config.toml
n_head = 4
vocab_size = 512
activation = "squared_reglu"
norm_place = "pre"
extras = ["a smear gate", "capped logits"]
init_std_down = 0.0523
optimizer = "muon_variant"
lr = 0.00562
dataset = "wikipedia_en"
Each number is 500 + 25 x the weight over its row's rms, rounded and kept within 0 to 999. Layers, rows and columns count from 0. Numbers have three digits each. The size before them is the row's rms in percent of the matrix's.

# layer 5 attention query, 256x256, rms 0.0365, rows 232-255, columns 0-255
100:500470534503512516492532450522476481463477432542516487438511486461491476511547510491499529480502442499481486522478492510546522509512472491524498493521492452521513501510502473473514518541540538544478502501458484505505490462488486498481544507481465462499519491530487484456481555512508486498445549469514500476469521532492504479517498542533509488486511500489499464510506480493477505492514465526472534498524473475460561488476531457527504513456520487485480498510495458506512485487500513492485499489455502503546515529528511544524507512524511517482527511484532530490504509444494497526505515540491535530467483474491438527526469510511482491503509445518465519547514492538458500531462478494523506495473498455490514494483523512519497487493507542543519490475512504499502493475533527
101:487501481478481553512531512476483514477482505508497538456493530483518542493513471512471570526489518560480550453495494504496479485494502441475530477470469525511480526528481483483466512509505487502470517499514511500520490508469523508474498540493515535485493502516510500463434512487562448514500452506514470505482494492499541496512497522510475506495521499472493482470523500522481515531510545530482510457463517468494503449484471491539518497498500482497502475552548520502508489536479497470499522438531472506466518470533469486450459468513486510487472490479532530545493503491489509505508510527487528491489465521471498517527494500526469501468544542492457518505469537492497472474485486519525523526468532489524484476475481512502485518535522473497550543489480474476523523531533505
103:496556463507537469481521445522448450491510541499459537506545501484489511494491521489534509458488456458455530442473514564491478511502527530507453510475508478505497489478467478452486508486503511472497481502494561447507495515506483490535498511531514508519493495526493486486513519469476500465487513528514489505475461490497493527507512465528460515480534538539531514497505536501556494519500503523494515491500476482483532526507477493475524460470480447502501500475509459488496517481472458480495495501516496464491484493470509489501502491512527517489484536480490520487570529502514485560496489492547541536476493487498524494516533480467508506516476538508528482489480545491499523526456477505480525487492469518522514506501452457504489489494519521524521529484509493438468534493480481
097:460501478462527522490482505477502530540517505524502470551537482500512485512510495481473488492523493514465500515499513513511502475500483492511554519487491521506462494535505527529556537508547454501487504490461494464519506564510506526518513489463497484504531459536490480497533467496462485537488537478508466491520482509463505503478521520535549464487500510515502481507436512526481504517463520490475514496498486553537509501495534504483526476519478520510506532515547492526449520515517505490512511495492478497457505523471485539477516507463501479488537487550485477497516474465475497524481514481495493539471475514526515475514512469485500501508470482542460462521475481504524510479568500519501485571502509507455505496472526541444498438521452502497540506477530514544519534504483492
103:512453529517515504513455472489521498501521543501468456448524501464510461534539536517489467483468461515513552477467491539513510479505499466495509522510521528505514514519507546500501464524507490514519484504494501503480487495493511499509501503507465473485478496492488504485518495467483511487500501469471461536483570489472477489495522504475509542473486502512515470473506520505483519461509517463549462469538505533515502454471506481488480507453462517481539461505540489454508535505505521542504510484531512481481514512482525465509508531457542518511485480486477523482489497514467514522490478536590456469512505496501563504518476490503507455518478510507520462445497549489464498490497487494471517537481532519497490445496530486496513475528498467474533534495497473475479531533518507
100:512515538455506525450483520468501467466528505490483461444496528542507497487542552498558492497501538509491499512488520502517548536477527482478484467514555493493478506493511513519457472505528507500462499511492469486480479502503522498471516521497485476511499464536451484487498445480495488482494471478515540450523529483487526508497499489472487468544496490542516447527522493533484492540523533512489493536485493517523524531506543486466482497454470499485487493509514528459476523517500476532512477500442453511491547533506493515492513537464483513491473493501519531482525482508519519498505515515536488483493493504479510491515567461564475491485460484491470533508503483455508444461489508481493531490444482500484488521458497510512482516453513520482542494482506503496470487533490507
101:534522521499487507490500491478491465501511503462521550492520464498511548463480499510526475540510465475499513486507475524478463430547512517516476487502478552543546515544509482467521488516489498533476500522560481547525487520510522497450468460537492511556519515467498524462519483516472547540492544478492517505540478470453509515467508497504503503485481500444478482490508476458492492506514532457522502505515467501483547530495498515488522506538496449509465541494497521426500527524520501508499481517482534505502469536540503490519497525487488509542471510524478508491464511536508516505524471522468506499485473524494495538498501500499511513487467555485540447516479490492504478506491503507490515515475520501500513514490503494528486563500507503445504476541480484467498538495502504
106:502458496495499444499538483500503511504514462445524525495521487499462489504444511439480465524461464494505485466497539548443505526470455513548515501516476532478511458517493472509489512523524511507501486567478473480499500515477524482498520531518494505502505491506491484532508561496506496477427493513476477502538504467524529476505503513515506479470517536529516516488513470462485509498481473463508493500498452461488503511517498470484483500491480523460513495508488463515475498516533543467478506523544499510460496492554501562493472513511512531469502510531474545463517517533513492489512504511460509485465508478538502483488497494473520516488520507489514509488446458544468488450499485531544506459505553475514542478520461486532485479513474487518525481506477506510499488514490489
106:501488510467511463507478487499511457517509462549528497507523488490495492487548511490512474510502533520500479512461501498512529505488491485493514501468523507506475496469474450521505539490481434497509508515471444494478527480481477556477477517504517521476505519477562554514437514504525549520457465537489497508543504512524483507504515476502481500516488476557511480502456503488536514498517499509526484496512473481487527539530487479475483494445507464489495511503507560482475532492499488472527452521504533518526488511491493471519493507501513515525549513515492499524533514491500525500514500536514533418471512513505524544493454514447478522492485503495499573474468502497509530510499520471500461552514487521466484504473513501477546497556505523483495504512493493494459519554511502
104:488488498458458471517518521529511507476558516526464528490501538516489481506499483544503506476520471538488524538487516506512525505497536463541483506526496505519454472460566504481496500502508481523526496504501520521524479477486461491492553499527451496494498522533463547493504466473526509488527538448526533502487496505509505494525471513515514531525492517527522476487514503525488494511532457514532486476513537485511523470504475502489512541466521520469501550501467527462472512507519525533472498500515477541530490476457524489496523489560520511519503513512506508444438517511510518508481501465467495504518487523462565514530478451467516503505497512483474448483480497499485508477484505555533474489530509522488522493503506528530520523462458519481491479510498528517525522542535448
100:513490493505531461527515475505557533529496497462517520508469531496450488519477491562464528493523503528520485481505482494468511531529460512518526518508538521442448531537499473473465525466508478526473494464472497492474544485507538506545512509461559471509514488505517513494506465481480482536526552473515478482483485537526499493512472470487461466484505505492469485510479517456502513465465496505521495533509518492511439490480536501512527499482488471508475501471468507461486532499471461469497456511514497454503525528511458504506509490516484489493493483468478523471474476486505477469509516500497538534517524536521481460490456494507509476477458505503487476511496484484473510473490452436547476530505473515483511481542506492523492491471500534495482510455525469485501505523543518
097:467530522510503487526551489513522436483478466462492534499546482465460495490500498520527513503480523499472500498520502547467477508473494499554500461472494479521522488527527510497482502514469475500494497537509510499459451499489481508506486476472513524489477508465492457527487504476484543498516441484493449483535515500531527499507536497526536517477505500477448469492506458483495523475502533450502526483451496511480509516513531483504498468487507486512524470518481476530556496516533505460507497475495491496485528489492531526501547506509499518546464445504517507454471469509524489499452462494475502457568512499516504484526474544543479515506489495506499505582516446502494489505473519539514518493506533521497492452502454481473497494487508507481536469480515512487490454507498516
113:498522504490527535538513493535528546460456478456494501517485480492460499502505512483460512475564477517504471498513553525496446533475536455513495481489531517483528444545530477491444516506500524473488522517505457489493493509505500477499485464483463495500524501493480498516466514497497495514479534499475511478496488475546541494489460518537530514475498399490478472506473481472479526504460513504493490500476479468453485500450506512487536487488517510520449464471488518493529532487500512541502494491493550502462475521489513499480503494506528521498508502498486498480508503489517465482486486539496444520503468494499500531497479513482528543544444503498537502485507483540511476509482551455480539500481473507507491544528530519472461493469493504487490507502547527495500494470502472
102:520499523451534491523478511442463513485496511482460493491481485495494474487496502505474547503487488498490481513502501494495450531519481499478513480463479455529541511499516491490505490543513434493484509480490490487485447509499460464519506545486532471528449513530520507528550536497506501499532509500512472510473536511507482493506512522530485487447511562516510473552511501487499527500515519480506523487525510484553496492531506524493564502479501503509486500522486520487470486488542469536475547485520448485485460493505483505544498513425496525482485505487510478518492474520470522481524510521543490529505479532509522499484517505486538501493504491514455489529543452481491541527461535495541506492524448472479497536526533517503469515494510479432477467509503484530523484542477490
114:511507495519510497569490462486498510495499518502481522463495502506492484474487522470507492530481523482521483498486518499502519487522516560530473510449475542493488465480501481467485483537516517512508521500471528500493558509518515527528517467529526505489524534496468508497477496560510471490454494504489499511495494475485505535492520492515509520536532566551496482505492475486509509538488490495525468496496538489504529479471498515506504519522520529538508498483485526487534468471539561534437469463503530476490452551511488500480558484521515515526465503498529542537528514491503553508463490460480476502507482545488526505494526482491514504518505483475480502530470511506513516495525493521498452453590529509477513565481482474464508515483483467467525509500514486521468498470513488
107:501528550518515474463496500541514518470476471535492515456541479475515515518553519476485461523514524492507519519534487507475465487484532531512560488507531540491524507464549517452512533492518502531520501480469500475517532460504483445486519510473507524519515498473500472486484475514517484496503503465501504508516506485498530537448528514521480554494553518518459536516482521494500513521457481485430530502513467512522459501494533503510469479484491520467499486510494476445511479475484514489522536494518507498473536519521502526511501521500502504448529532519529528476504467534519509530543527527473493486536502523487452501523512474466511517448522490524506450520534498496545531525524508482520508488551532531539482501497472475490534483481527495522464479501476503475492505515470524
104:481462518507473510500507502474476498511481480463514511479441496533480500557490512476536498496529483533487509532463481504505466484517485542504460482474511555509499494500495531495511478477501500561555475481506494512496495486492489478461453468502503491486496525512485495523481489492518489528507535476456517490520518520522525560491526507521491497504495503499528518502530546507512528536487491492487486496526503499521518538513486524435521483492483527486499511467509506454453474527485485487471481515489514484544480537503517519515497487482482523504527522513509539502476470527496479449491529508515528542522532475471414501472463485545463545508516533534481488459470547490475522469567516458490495485489499466479521512487574524475512490491491487487484523456496471517479495464461502
103:494488453509517506492467507541556547497485474471518489488510499482510460489529477522483486532477530502500498474548510539513508484460538498501534473506453501490450496542526519480509496493494508483514510480503488458485468514511508521462510470461474499434471523446489487486493508485492508489486528476519510471478488496526517515450505472462487498519517547507522549490514520495520477514488480515548493550545497476557475482498480524508430499519531501512469512490527525507508500520512505505484497530458500510520487534504511446508499500431501530545493482506519562568528483486492511510522511555498510493474453523494513492518524531510490516505499475512502538524462495520521460466503495506535491456493517491496485513472473469479493502499535490514473503515526490482445485508531446
105:490493506486511495498490503528493497468506524517491505473492462520495540495501523470500513503531502529448524491539524485551498493487474554463511490492509512517450461490528501485492471486497496561549486497514477496498510480511539492519504466552441503495505462479521486453523446497519463495549519528529563484525522499546499502489513483444515506478480505502540455505490504470502493532483484517493458494493516503495493508500515494495538493519462508517531480482523535481502508499541490492515521510497491565524527502486504489502505531469527478517533534517512471500520513469513501507460548481579506485489509518497501531487486516514479527489458487495527490503522477494504492497494482519505498486520458511460440471518465450495512495491575464500541488485457461522531543537478463
100:482495465478538518483483474450553480482455459465496500510529505554505485562469477508485504501507491511528489478479525523483512519498475494512543514497524508472500458478538491535525465496525512456475495487491529458470459523502484479496519484502516507498537505499518475519530490494479484472465476467508495500529506483492514520463504536555473460536552529510489482525501516479496499477506514519498513489477536461475496516490493498536495500466512521506518491482486491538475472484477489452455482506472521503506490535469512496491491500487532536519476466479514524501480511535530476435513503468462469518492543493487479486462495503475524515469540486516515517506507465501448485497492487490516525545494470473534514517525485509458498509478450488441531526572550468530493487443495508
110:470494517479488508483505529499502445508480508539473474523534515463519487533523542523493491496502560533454495506499501517516476439527522499487476518531519491521502515483500511487506460454479447479539473511535517529495539508499524467566477488502446509475484489514481460516551506530495538493487476512501493516503518516525495550532484489491521563489484520539538505467486483498495510527458488492520518505508475528513493502489499454488499506506467494494547503490492477478488513514516508480524515471452478488495534492467539511464519472530499476481487470499495494526511506494484546464524510499466500519500501508523477539456535469540474498474477472521472503500559513533503484513473512433530448487493535513511504486453448547518503492525454477488520511510503498483539530482525486
105:468494517483504495536472476485504512484515511500465464502468491511474497524477478518550475464500518526525517544500516513487479538466532554462456491454490502534501517526505514498500462525490482506472477472512479468468462494510511511507542482496486448482530499516496501467459484486517466490533531553515518517457467528485501473435484516509507473494512520506486510477502468560494497513543546480487448485496507487513461528481496501507474479500512565509501531448454444480513474525508486531470496546513498537539481517500511510488538531525482534517520503509492494495516488545513518525528502480473498489491519486509489514470545476509429527500465527536538511493488505542536514508517508523478507522494532480525503484520499519510516483517515494464555512521494512519468454535527517
105:480486512522499506491507526503502470520504528468475432510490499495497508460528529430487493491497545516521526518524500510512512469470538483479463464524557476529507488495487496530502470526477471523524488461492512513508503471501495454509526528510471519517495506525517482465486480494504478479489503482532507514463493513493446502505479487571466527450483510501514522533486483496485497502485463514515463507488490502534451471503493492521499512506474508485494549462521515471476510505515492466503509448522521514487490472508448458491464469495500485508467579473483484519490521466501516508505475501504533484484471539564502531512502492483473520489531496516514528434527488438506500499515553475481488491553566502469478516474512448524511443520472490507495488515502520495517514521490521
099:517494486504516544518453480507506471481484561521513483472508459495484484502490528511469502525490491555495507472476505541470466555488558492503500498480499454479510480446505466531477522534524489509529514483496486525471530500515528501506499498496461564460472496468493512470507515555531511515466509492483492476487535518522501490495470479514481529462501465491512474485513498461488499495499465473446521486507504512463487537556504539462520487514465551519453440504463474496489489468504495508480499521517455464502528501469481512528485485506485525500502454471524474513496477503506540448510454516509506496533529489503531450487548514478480547485478546481516517517479515462523482477530485481515514488439492475500503510491471499528499508510502512503498483482512480476484499506441475
# layer 5 attention key, 256x256, rms 0.0365, rows 232-255, columns 0-255
104:539486520537473507466493506466486512507522521513494514482531530489479509503544540472544473507502538529449513540503476471529519514506523553477509465511483495511495504464506552567499466491459503539548500520521549513561522513487506487545471540522465515475479484507450472488508505517479506496545485496490516506502515507444489526492504500484493540479517520495493518545543501510479513522478474536502468526496490500506465512441502530475471529491501501476523484479531539533514514500465454508549510508523484456522509480474503487481455509478540493484484494495525513520526529479501534505509491512542510541495492505519523466491512474496466530523469493484465472460531525492507486465467501500507473459494498502491477479479503500507497497527487447512496551474516469482520553549489490
092:504499475473517444501496494500478471508503513458441524526501479498510496559485504493519477498512507464509520517545523481521482523475535522508452526465476544461490460454554506522496524485505529540471507486505482513496498445503529534490485477531527513464511453502497501479520516507525465522464511482513505505499494499486478497512473485484473489547514513482493504466510526493491478504495556428511515546562479484478458516498488511477446479479547491546450512537471452491496514458488475521499516565495489498499476508469496494507472517510467526500496507487519548500465524503508498530485505468512503515465511527465467513507489491474468510467543501490495518509476479479460486488473553509499504464560517517507493549486496512475469508479510501507460495524531506482472461503499488
096:501508496532524528521468488474493483522496451480528495495483512494477533456496484494464516518516503561480491485588517468492443499485481491514447473474563498476506493488503476525476482486513502499486488460477486535519513451509497514476528433477519464504512536488516466523454486474463530485506538491482507501479557519494513485478483496505512483498516501469492530512512450443515540495477475502538524537548493484493521491489500498489492528502561519495505486507471484508502511511520457516483528510505493491501488511498492544491506542487500466490490467510483497489541495466486482470491525481532437491463490515506486443480453509514529499506482494488499493504531459503487450483547477502479504497507478494514492514563528522475472509506502472501479477481471510553480499525563523
094:526527497547519531463520477487499487489493496489453500499503529461454520519456500509499503514538449542548500493466516516468511473507497523525532506497532459503519493508541502502469483499519531519500511506479521484469534506502507515538476508547535505522530508454525502501460475475551504486510489508509508538497518510496490468468489513522513456496489491512459550501542485504490540503562487469505503463518461479512499515559503555482517469498522512481486487496505498517512531494476533495462502473492507492513467513484489482509504516553487513509493518485523525518499538517472497529469518523466469437503499504469501518498534544517547475537495521460550492502486470495526508505477480464532548510478507520487546495455522460509481491473524507473481521562475480468447480475540505
103:479481466490513458532473499534538486490478491497521526498524538504503530468473464521474543537526475488538477507496503521504520543492526504517488457528479502468504488487532440489477520490551530524511505476488499489511494507541462504500494476495521506524531519565510502493497518504510489523497494510520467513540477439530501480504505500534472469541518488493489496515555496485486509528497544490499487505501469494470535467486522522520489503534541455551495483480481493540521508453524531518470478482505515505516484522498492525493518531536494531485513493482503508538500487507543494492511481508440459519472554508525480482462481555497514498497496513480511503516492425543537514497481497493527481533460500497546478512535486464487490464461475500443515474518465543515507462478518461
101:494498480482481461488462480508501479524481466476512507492501491465514499526452460505520521492514452524503477500487494482455499485478496508508493549490499465482504485478505499493493500491517504522557526492509530545542509484554516495518511516497504512481551488497536531492493541588494493512502497530499465490500484513519540506497514578554486506504483500530484510504522525480465481514491499500496528486526481485458498497495508503521494534546520469482464461555508481485529481498448546460482498514517492514514497500532480500501507511546515534518501478520477501462504500452502453494462515437438491495473518550514523480488476534507553531476512481520514506471479488534515489472490527530522490512487498532531493502517499486487501469484452489478511460582468519509463494480513521
091:462482477563528470504470492484498519502490518463516479499510481512487444519479480541499456499492516505494482528533502499488508516510484478519536505480526501496491490536472515497576548472529502551487509534505525510501509513508461463514516505494449460559495506518504500537511480503523512508514456525548492466499545547505484465473493477482475530548456520504505531467520486513499457511459513479542500485503525480527545471453503511474448509510464499498499528519484490524547490474490510512518524473547433567528484466485503534487529479476490498491548490488515461531521513514530535486514529494493531470500503497517529539499524473493484482501483452503457524522520528478517509474489469489493501484487471511505497505478519495487491533519459518503516486484503494549512478521520483
104:481511519534494512500497524492506517508529540546513484495502486495514468493540536524480485516538503537482573494583471466545493481545478493467475477519501522499512514483449541509529494469485496541517467529533525503481501527479481466503499503503496489528457491514484510524494488523481495506543498525522501505516521532467469515500515464496505467467520480504522508529487490512511527501500502543536469535519507495523495521520471504525495521473499474525491467489517519489467522544488476513550476472522484469514510528460491506492481521450462466525513515481533482531517486438458539499451500465530458494525503522535512468521551470502498521509479502519476509496513525497512529532514519493475501517505527498445476485474561508503519525521517508500513547455545498442515505527488488
097:514482476432470505473521519497465502493493451493544500490512500458518505506483488499484515514498484495496490448554535484467526500505506483510462476464480518531470533511520499507507464524517510510485504516497516508505517528538514511470490471492490491538518470524476476527451479490511530513525487550517530465515500491479529490475500495470558544475531486455466491540509492517522515502499523528478508471472512477502500537510486478516460481515477487528497529496492482540462529445481500541481520497464525541518533510524448478543522560523502478508466504490497519523454479508486465518532536491486487474557525491465536497499485476486500540505487447553474458507480509503453475501468489492453501458476456501510490497448494484495481477476503500506522461505523482514488499473461494
097:518514488505550505512476468499518520520454499468501575498562477473519519478496475496467520523480475474485489478543457561491468565524533485493516516512490515511510497500548531486531516500506537476554505496493516521508538550507496481504491483460493559535487505497462520500505532519526462485509527502515527516497491476506489478487543490482528518526476449498518503462526513518491480508511520517457509503481498499535493465494505470514537481532537504474529476533494465474473472495501544498520496513480500516455483507512538514493492484464521465486406476508499514514516492552519486513469504512458481521491476472515444478489512563517518475501477515517484482478495494534466485467467504490497511521494524502491486524522512459493452487528482508491505505529488509496511520451481506
090:498486553495520487490520527467525493489502511485503482476502511520495484503526477474504452537530526467494520496516501529501485477509517475462509488483456498506443475491510478534503482459435448452509494506532503466549501540529493469496489469489516523485508486477464539471475473544518542494523489482497507535470484424477515490423518495482510497475496524492507485514511506511494547535525489498515483510556515474473504542526506498451494470470489551507531523485502491505522468482570490455490475547494464506505494516496517515480534480529479482515495556522447476505497510491473473533478512476509508495476495477556504511519492466505494489524507516466520479469506479503467478543520496479458514517481503509537494473462485544532492467500509493474509510504488494519497473532503536
089:506465503492507522502476528486491503477499517522500480500477496548530535508508494503506481492536503460530523510493519464521536471513546485390530494513493496503516479435514519512482525465496537524508474505512506469507519519476478463479468471489478541513501468512478535515484547482524485564505501494500507515495482542493539501507519478480540476509499498517537545479492517514507483561464564525493494523506478498514474528488528460500509523474502501521492472464486553485509466514482502464503544530514521517508524468466482488498491547471497492523532507506507463485473498466496522491515514499513492503478470495513498532466472449505512550512477493494507508558484566459544507514567485505499464474513502498484496506509505478494533491518471470523516486488536499502501556475503492
120:495462526497487504475536515474499505556526506522511484493519472522470504458527483501548491471451528488492533506496485450495513460538482518450500498501493517539517513494477530507545497509447485547539447500522525500491494493481471469523509518497516472464520483515479494505525465487541484447534498461523491491526510525478520515499534487523498522478480525526522497496494521547513512497448475515513463551541513480549524576499480490498478537496446515489543508485508498459474508516533453513512497501505483515490526473488489489462522513475544474497499512506504511502503539505463549494519468527523517513507505485476543485515478481524466499510437513477517489533507524519543522518547474533493496516487526525494495485456529474491504501545496479520507481484505505442540513502513497
096:497467557494534497494539503534553522481471495499511462493544539463515483473487501478517494488487511536466528542493498483488521465507514496481525503523546519458474492490456528495478484503439511510522488529520509486516516486508499527512479462510492520512514490456468521430475484452462484509508470503480501467525487504478500507526540431485498514517444528471519518498515520523516470508490514493580477477474487529560480519470533505496483487532501500475539480506492508482483513520520542468497499490532493537513536533528490482490462505529483510474483514521448479498493481439496539483503492512523526519449482474457513490503500512476478472513529535486541468482481498476496524508482494523504487458494524497482497502513535509511522488542537498463515531483537484519487501464468494
102:488546532535510558460511515496513494519517506556527515451518507462506539485519523548458498473534559479490508500483507475482474522463483451476508502538533521511486537520539535497565496480501507519522479526466470481511488484505480507495511499487539511509450508506521501518464494498544501476513451505517484483477495576520492534535461473448560516477521497481499496477487496545523458484514495544490498524455468502528446475517518499492471500497481527466533510502520497495465489499510497505544533494486509512529528476467496518516505474493529462520485529518481493484489513508524487512489525508509525476459534515488486497507528530485543518469493562511495515523546506502508465495501507511474451517488542510535484487506501527476511538505507529497466497502490503510526475512491455
099:505515515534502527538485471491507496476474545459459519489481511514498504532478485483500516455479455468523517505480525498558486538484493496475504497467492440556508472512470510542467515496505472512481519557477506517480493515483472477493493485522566512514501503497533485518468528512538524526537517524500522472523488535508511538557457508505468507453501485544508493484504492503446501464520511523546507456505509483475530518515556460446500479510531464497490495493476552523491504521483491528481462513510503482507507488497454530500509479511552491497515511486511513471461489469489468451480485460499495525479509517495524537473462525521509497500518486485507530477514474484480459502503501451455506482489493472494491525501493507477463491537533515533555535488498484527484466496469467
097:525540512527486474507491524587468510463494488522479497481514469488442491490491522544495483471513482523512495513479489520503494510488476499537562506510461481494528474520512491513498487499497438488505505518521536497533478516538520539493485528480481506514499520508518486504513507516491495475491499524520493501492478491503527500503503498549479473487506502533486511482479502467502525470507513499515478489549493527459519476533558493482493469475519471479498457546484481484547476458492537498459498496481473573479506513523482496513531480548513511441453507510478515487542478505507500493531559464466491484515510484480492471489485508486514496475461486516518507525510464499468471473470469458499484525479448498495543532509482548443505505488452549507533503492558491480503490490517448
093:498513459498525476499481522494473504502488504552483509481521479486550492474513476467538511499513518464538462539527490464460574485500518488465485510493519472517516509514511519524527523446500478536484513457471486496481457466560492534511522527510513521492511469504492498531500496518491484514526498552489487533496485514540510516543476518510547496448547517461494487472538484540528501477497454498516486482508496523514519501483479528554493478516478437508464486532498526508490516434537490485509497473495500480506529492502556499521541480508504475502487553502527508506515462481495518524513492490489486507526526531532485509504519411488501484481497519520534519497520503485478517513475462502465484470513558454496511496496498502478486499515549501516477463507470457523475516497499507
104:532477467495515571514455533521559553503471479516516499474508522476534483509442474513483513508497489451499451493530502514492488500503529548568485533512481499506547517493521499483454476496505520503488515523468474511501487538523474511501483464506566489491514513505509527511496527494511531531467519498486483469475517458519553510505484540500476491502458539512487496478515482456486507494509529500486501477490479467466507526528479517528460488519489472496476489546488489530544513500483519520466521542509535475492472527527490491516537448503497518506497489505489546481532466509504465484488497484452477467503497525516509474480510529518512490507505501504475518516509484554503497476511484506506513493516531486534536523486482527497510485572461546509495460525502504492525453432515483
113:507497506530457515473502517508516502499517503564474496528497491510502514484534513486534480485485514522481517515508478475468498450539520499438467476517540524482479542513488557514526521467465469493503441504507536517509532520503502501469499500514461490511482495503444502474490473465474502487523490489527477514490454531492485543515508466518497505476473498514523503500495525538484513530524493500519480533488478500545490486510490473495504505482431491442547527494522498476507516499516467499537489476513485496476492485524474477486476531489494477501490559503496485476510515467470490492522467518539504513491471485476497506553493457493491523518497488488483519514533527495551506512565535491423455522504508471489470464486499493529538520516524529503474528465505468455503518578505537
119:526499457501549504546520496547504521513515519479523510493488543483488517491464481521512540519515449519502494506500534523504450529473522509514529514473475484472527503537543446475449519542542520496508532452498500490507456536535464527519517524516562497493552504538531513522476559491534455515509520487487482500483521491539508503528493555510497514528511498515487504520496481443468455511500546485466538474492503495452528483541513547481530473523552525537489507533468503502469501466492520492491493514528526508499473522536467527510499536479487558487488504527527487464499518517526493514469494502522484474478508503495488497468496511517514494521510508513492495517491480497489474492485457474482523548492474467509518522517503507483507485474497529516539500564514513506475529483492504
094:500478481477521528520492487506490524490551504470493523530527477468482498502489500519506507506512479488459485480465482480472548479490500451518500470525486489456532475487476513481536525498508503512481510529425509514507542485522496478515474473519515511463514487480489468498518495554482453508504504475507451497514429510526513548503493461554542507503500493514564502485460512490512510479505456552504546549527466518453478484489539508544527504467477469464523471504497526532523549490454508465486544480521497513516480513480511486492499463441484496487497497476461539468481483546488461531492472495490492466506470487483459506500516492540499491523495478524555501528507451468507488527505530496521484517492475509515489504514476502519505495546478521497521520511464494505508523466505503
107:502506432500523492549529506531499516524458487466510534536493537498484520509456466511494542472525459480475465485508500531493501505475511514527520503474454482526514515479500474474505537537524547519486522509476481483473472493532514519528509457532497463519505528492538505501532496499500495501493518510483514482522485472530513502529540526468507486543517489493474448476520475468475476470510539488527575468496523479482510502533505505509510486507555513510463504495486512530504492489502496498460475495513522481536516550447535505535461499500496511490491471550490544493508527495486469458507550478459482498487532482487514471492490569504519522499488516509493486479481471495471488551515467522506540500433481496538513514507490533497509530475548512510522476510523505516468479483450519
096:509446520501489501464453516493517489515513490523528494499517492494482470509500518502597466505476526465464499484559551454518545500509507466487492507543480525480499517491526477522501512479456471497561445533530515501501492489502505526490467512508524520480504497511527542546529447474491513504504492543509523498505486494493506495504491493483522486461481503462480479488491487523482569479461502488528463536550524480481521490474496451532502484493488467502534509509481531486472519550522451512555478460509488537508500500519496482499485561492499498497538499545495470490499523487525518456504475481568510480470484510503495531507507488550511500502500537518483493528497511519501486519480518502465466516476538510473504501523531512540513528516523478510521485461512510514530508479529504
# layer 5 attention value, 256x256, rms 0.0366, rows 192-195, columns 0-255
100:520519472447441495469526523492488500470499472474479533503502503512498478493522461515504468517506499525444515506485525516476505492488505532540445524492455489506489493494499511477503542490516487508493538501446497484519492531526516485536494456536506498502499505513499441508460498483536462502490514489479558499487530503553458542488524505512532518513515494505513463500490503492531547549473514537535478481487536498476493492500532489540476493534519495498528547460492481524497510480463507493506503552475479487475490504476518501490523504534514483549506491465502540480492513474519466507525517545549489484511521474469507486506505477549539492501555524512469453555503483548452511540492480504467545509491464485506476491472483496489500488512443490506500523524500491509464500470543541
098:487530490502505477504505498499494467503516497505499504477503491518484477550469515504537503502533475526487552495463496529507528499531501516490543469503489507514475512498480448498522547520482491539497477539499470529493476530476493464456474534461496471540509494523521541506523506469484490528473503554522482514500535480488487513510504515538553492456524523474538478505443564524483435465502486500531477497497511589520490477473496493455483532475482489532481516519509528485494476488494505534516511525461511493507515483504518509515519518481474509514517449502505492507500482542494479499512552495477498532481507529556500487466497516532483543521456471537504528501468496485537529507522496478521512475459490503453497541504478500468448485543510540471479496479480522499494505472455529
108:447517481518480486469488471498467521470514487509470496504508488559492493496506505520488505512534492531477456492488478471520532485504539519490498495494526466504505515449497524505486517503475507523484507491496428503487502535529504494484528479483526481510480452493538539493536511473502437463503498533480483465495506464503502479532490526498516543515494434500446488526492488537500546450510488483549506478518510473527514517514524533476438527501502534483525485496472487509503476488524473488483481483476500477476455476537499471493488552540499444499507517511505483526496510516510461486483481530484466495489512496478489487528520481482518471483502467507546474495518483502438555484447488479484481532493492552517487444464463500484544515509494486539475478500539520488547481500482482
102:510506450507495497494477508493463496510475494477507518529490552512500517449456503551540473486546496532513489527473515486536509517517524513497509488526500440512536544521490536477483499511493504532494501488475527491496447514505514534511482497559476516451528509513507488486566509449494471480482526510502437463499516490488490482500480450481443532497494536482475500513509500489516500481507456543543513474510473506498498490467505476517461544459500493547491557482506476474490554509513540506509460524486529495523490481434545508485482490556492451545506485509504502516519467556513460521485472474518501496505490485529490489517527493507485540509497508510516515506480467499501512493521510492531484511485478518498492480467510481535505507482478540547514512491548474523493458492485499
# layer 5 attention output (transposed), 256x256, rms 0.0454, rows 192-194, columns 0-255
098:518507512481514473447461540473484514491504503475527480558443499502473491474521515529519470532525463484515497484501480519482462483513519496529492461505473479501521466504502526488512555512562528480480506498494542482477493499499495483508532495497474488522479509528499531476533509522500504525496521494482470473512491500502514504542469507502544486537497493483464496523512536508459463466510457489479506493509466493484485469521495515490529505504537534493530494539483525516506476480521545539507486469478555500524462542480479514515480493503494472463498469508500471474443511492523531541460545500569521470493486466471479499534466495539491520506498461489463503526508486515505483463499516514496492478476455503478505463524510514542496508568540474524478517488480506436491564497468482
098:523470545481475564472528479496484515464513531516478486529539504509496537505500465502523516519465527508519497517522536495520505492456473473488505498527469493462459492517505508512548485503505450504470511583536495472548504508507516480527495509497502510474500478482450511467493521506507478567534515505503526499478509538532482485491493475481500458496481477516509510493535502499488494499525452426502491471476483512536565512497474525499478468508530466532501526478482462503491479487474534478470490525534498509514499494530533502493536524494504505521504503477518526554543506495483482485470483532478477545496487517482486506485493487485523503518509512518533463526545500503532502506469522508495502457529467514499526481526474537467512565472506514521489488506542539531500442460503525
106:495474490496485503498485489519448530484494498501505496526531470512496523487485487483491459447516470460501493546502491496524484501507493504537494485507477490541519500504496491533502503467455490480494501509465492479510530518485501483467504501531456504458547527506516515520457492466501527457491501545510530504533533487504536473471449496496525465497455536502522487525527497526501475529458499479486492508513502508479490469463485523550504453513483512474519512503480487525457509482498470485549493516480536491525441520494501521463500510502512544456490469472514473522522498518491497471493520450530516460566475517527466560497476541492482482486510508474497527476500498509498476501537545544503507523525550442496488480531512503458510508520551482541549541500511492464484544472541489